Weights of a small transformer language model: width 64, normalized queries and keys.
Each number is 500 + 50 x the weight over its row's rms, rounded and kept within 0 to 999. Layers, rows and columns count from 0. Numbers have three digits each. The size before them is the row's rms in percent of the matrix's.

# layer 2 MLP down, 64x384, rms 0.167, rows 0-63, columns 64-127
094:480556531463454490441456471498496448595502494443480529484536453474533502464521498507519508617556606525553498551449491469500548520509484512432528423469473490566517506499453452488539535481506589
093:481484464503502456491443522522427457458534508447508456503515516515474579449602484489470566453505489501509517506463530467568558502493515449520461453482544539588415594453519579527552397517549450
097:492468510376443482533482529531527550411510492386454482451535583467447473438533470501613453524468420550437478464424488430501431511464433513485519520593469518438497448340475442551482467469485463
113:523505532526558506396453589624502485441525508518416560491477493527467431518590433492560420481549500529515522493414528556484577467477523458494490433425532622538486439484469474422500513549498478
099:510461436491557529512475533509461451386540512468507378480441510421598491439479520506535525548548563488472588527477485437487501524487484382486449526520529527461527485518532537459507476446464487
091:545492517566562495584578438428588539551512537598482459486471480474462458547489553492458507506513512482466507407369535516563450433486565535535462624538508454406483567462492526500474485530404494
101:503482474480503528490501512497403509515415457413554496485451523464573622445441517486514445498555478652488522574506584466433482562522419628468480477480519402425558566493416482470480472470527552
091:507474525536479499568550418472421581457529544447512490452646476520513486487472600491461421507500465532525504544506531445485512533535425555519435536440498584453424586478502454473451517497466558
100:502469479496500539507442484540452609458581440482519521495521521475546493612545495500469491472503429527489469524505425398427523604518589494433516504483514533478471414481501520586506488419494488
088:606522594611494468464459429463483529529481444470571462408402498528489514383382545512568497515505442523542480536495475549453419556538606506483483449519528521526551518527474498528486539494586517
099:494468536536535493458473542431474473421300509506488554438449461504438447434430349447538538483556494590467385511471542480475461537451405472491570549496435525470454493461455503497534519516488497
119:456529456478500442541462455453473525466521457430526523455461463480515510545498469506511493500427472534437463545463513429499476537422474428469502541451397411505562521616515476545355472557556458
106:484498573516471546550462468474507564447476578495511475452541559464473523390458523507509516421547477540521471591535522520457512520535496530528459495509484474479406485415451461465422465431601387
091:554640549570417563398531557540536544567548588528519501533468537540492597500581508477467467524457592446495403545489525547475542412487527587519430547482524485467513575486639529585529506499477517
100:488454528531483417481508546432430507544631504548494457517438518571481510393552485503417456493522528443570469567464551521549542534555585491510417418410551563582503509458451510505455503443469548
098:492528542484583605485504507539577468480410548541510474501551487520438539412507485509553485480461474534585562504520496500468558489578451542489523496488540456493507438379548561373538479532528483
091:494541531386490401495464502420472549550464518495483398463440412536606505543526548505389427515482509415536460467628601574567508483542516494484534573468461519572544557517518486493482496452519540
106:488479536562572460525559416538521493624455489476430481408523508444450562517515477521560458510408461498550493461521431493506505535503487533556483495557595493540422537519506451483519560502476508
110:468521434523573476518435568558436422534475512562405552388523547493579640421502554504517495476521585498440523508495444490506495542492426484448690602431512443448569467532531568488393451509439567
103:482490466494582482472442478476527484485487521538438479596532510490496490527484496499516579428517481518449476538454441515539455503457495470535487495607543563531449502436497574552486461451468570
099:532459650505532419484488463421493536497494435493543471458506472489526488437416476510514518512447412469499588532467425454524472422482435484523342592525493588478366548448472547468553434639532482
104:525539482463549508465555468533552476482537583482487613524505436553538523465530468507515478401494366478511539492505558498514501517570443500502501506511510437454466520475475555574499504563493455
092:435491442508477453533480376418562477429499532539473435486503577490476492462466440503483478532465460512479441487417495549463512533428449463435468415447456517498482517683457541404487586520418604
110:515565453540467455579509398575632535472552532464467477500513541494523579456558484495469512404447562493470484554527514470465473473510430563514512444451597538495532548570504501534496418405576466
087:516435430554423480510544465531518510542446460496543473591433465494532501500468544492518417528475432511362443483459480499487505445416481443515431505549543499597493457504428543459564590516534598
096:446462465413584425574540524558468455539526417494455463522524459574569479549465494489555499430555534542562474458550568572454514413552423509497424437505588519556555514467542582474454635460437540
106:521448588585524444446498467485534506527481442534469495435639467438502562572543478495621560507511546461443440517499456506468524413474578436551501495544474484481523566432554504463484532467527449
103:569474525446554479545425523572418499470467530576577502518403536549558465523487450483431580505506565539460525427528440466560465521553383431463542605519431466461538540440629439593485408518467536
090:436527434516450494490445499479508457505431343537500582467413481542516475541547436499555521512602625457586514516438619504552522569479592573463478447589446427525485526520472437407434477575471524
102:527449481523466493513484413500546468407548531533379535527470558532485526503615538508475506518511546402528494445507440595510565491542420445514519516525509488549337456463522513466505514518394526
094:455525481482460529449439491590436507497532485449587463468487499514507543543548514483399525364511436455536462479552504504550449517530547564523535487469589471517439512383413520505663498472538516
096:426503554578512377572580494518580493487448385456534488440589489475511520544536527503562487444507436503548544574534499554559557510553533476529615498492615568512440442500473491570562527517509510
104:554487458526604627512491541489391522552510498443475502482376535619526501546518503476411515530563504484536416466466487520480471618562476595526481461436481486593484539452504512510528432446410439
101:511525404520505388520490505503387543591488552509495559387513539488452545457482557493580517472550490556455425522489479437563483480533485479430548422439453444632596452558508507455537427590471533
089:481498567485478485437462491598557479502543507435497429493463484490505553500514418494532401496556500486499498430446517520470489502552482510554404559632496463501613449431505611485538509467569489
112:474440534460518477586553548499556535517576497548545503500523399507553539473586556510549501503459502514456477487480435500485459590576541553511529529476494416558473420369445422474494425377572450
095:463500488533576488489473540429517384500472500483415406517489453487565487556514554498470450507467535557507528514429491466469486526475506533499522474529564554649501502520537454368439573550503524
090:502462466457426408551526516469515480482504471477400573490525479583541502538582453494536566503486552460483535403373614470481497483514605484473513521445440465444491489567540552522527545486463565
095:509486490497462522507500500460563472441515556499413515547521551522546495472412426498401615496500546470433493521486484448546501528443470487456494526464417497463523550575452522468517509546595494
102:484538494416486460569473529469493519583464430477571559451507512509461490432593563501508478466484527608474446582531453495533527610506475592553486526499452471533561449456487443513509486465544455
100:508497444550559512490467530387440518379529511506457453501539548460441468474451472513388588451479508474477559562399415508469532571471466477455460500530426467434479439426509410507569540584472422
100:483526542381467494538530509507505512457510543577446423466513510504477563487474408504550506561514513567503461435445458466443432541486510522482497485512521532511476496432556567518505442459488464
107:434522551425464571596570515485494454513512441478552517514559537502520526501487489516618402544505475651519464481487441526443494495499570403561621482496514495591460486554516501515556539487525509
093:488495483508476474403501473556452555491464665482533491415501445542430498557525541492542521421530490502477567475518480543523532481411514585461481371470549493531425555450432558492526624515558483
092:505602521506489406514552564503518431576575456548487499531552488530555636471560435500522592479515527531519447519447510460529543539537484524534433467415456468564531528537665542471561603564490504
092:462518452473513481468573464504496434477540524516548518438450459523487482559464471513485448456502483556481493560437473486541456470502453493482502478602517520457527545399455509376455550499515481
094:521533471580452491540507532447589535416536482556544557536459477573452575473475536492476460492469392487544517494422512520481503520508453503521446507523580444493494540521528502449436627574494443
095:496462544476589553578506503474496419499491564519614524463508572459512585509485519525453507490464509663495529544537512517475484447469420550441472371556554546509557488425377530446486494413494485
115:474509439466560509527503575429491530557464579475473500533425539503599569586515524490470510558493555541486456519554489570538579427558487417513508532457477462462499465535472547428537498443551558
106:500529486531579546426509533558567426531434447562590467587399466543585501544552470510487552437515540570547536486473534465521523431584532526545467484588499527470523479566490542510481472528545502
091:518497522517526495493507557517498500509482429568415548643449427526415476626493504501453542470522561452518558531519524648452461436453537552550543455586434544559576553549484496483477505448559494
099:457539471488471426385478490493532499498463529486518441531528551441439541453535499504514569579495443557466477407492416495480497487423523467541470570486521524541480540522446454668504508431551416
095:541547488583543510553563434508474465526483552455557461552510469538594532565432565474431545555507510501461459573478525497581570544478527502457480500438514499551551445521406470497538441540570433
101:502437557493560545393477583552417510512479511449582469507466497497387447478556492488449583494400513571483445543518480486489440426496419453455521508455503518531574530427577536617535485475506457
102:476453494577479470430480551562563483561510554593488468463466521458459611579472494499416502520519435517475503555436472531538485598496565508447589510468425504458489498554514515440514518527468466
095:481460504571432522468487405630469532470578508489440465520471494587467425518511455493581463544441438435507558458501476496430587492494521442463471600431553488457530507484500402616456468448498520
124:535505511535489576479527428492439521463553498555538468553522509514560489516571491508496490415554488484567532544551572479533563512515506534524539452519573513578496447386521489487492533478487555
110:542529434472410508553523487538502577529542510499624523535537565539522553480492504512572475573659457479514487486505566489567498572506592450537579493445564394503514496505472459547492539642571641
101:453490476472438463415448483508469530482467563498454470510558572472408449495519537485515521454575475586516467382530518431559444502511638562469527455513507540543447493436480482556484562507491537
127:536505567441506472521582453510506585509553538571392488451519454466437530484513477511512570408494458528576597498553528458577535548566515463484509466467537472517550573496531440542487550556530554
093:495545515501536568361545484430475489549523554511522523546419511559484452554562465497540489512543567586531421430538582512427447510496528427516486530469455599539470464538407472538541461543442575
096:494473503607586540523489454545575478497479519526448548466511338527512593448537378492495625464582417523518514485437502502520471557520485467499480500499446557507476513438506480443516437530517461
092:495459413488593495482482509444546511526507527527515498459431422498533462506480468483510438554538461545587542618479464512567491539507502353529609517503416377466424459582502546494441597515485518
100:479417482525546468532405458496494444557536533472449459417542484536541469488584449508432559533610589465580513414527494438481449484523616488452413448468550651499463502519474479463532544417620530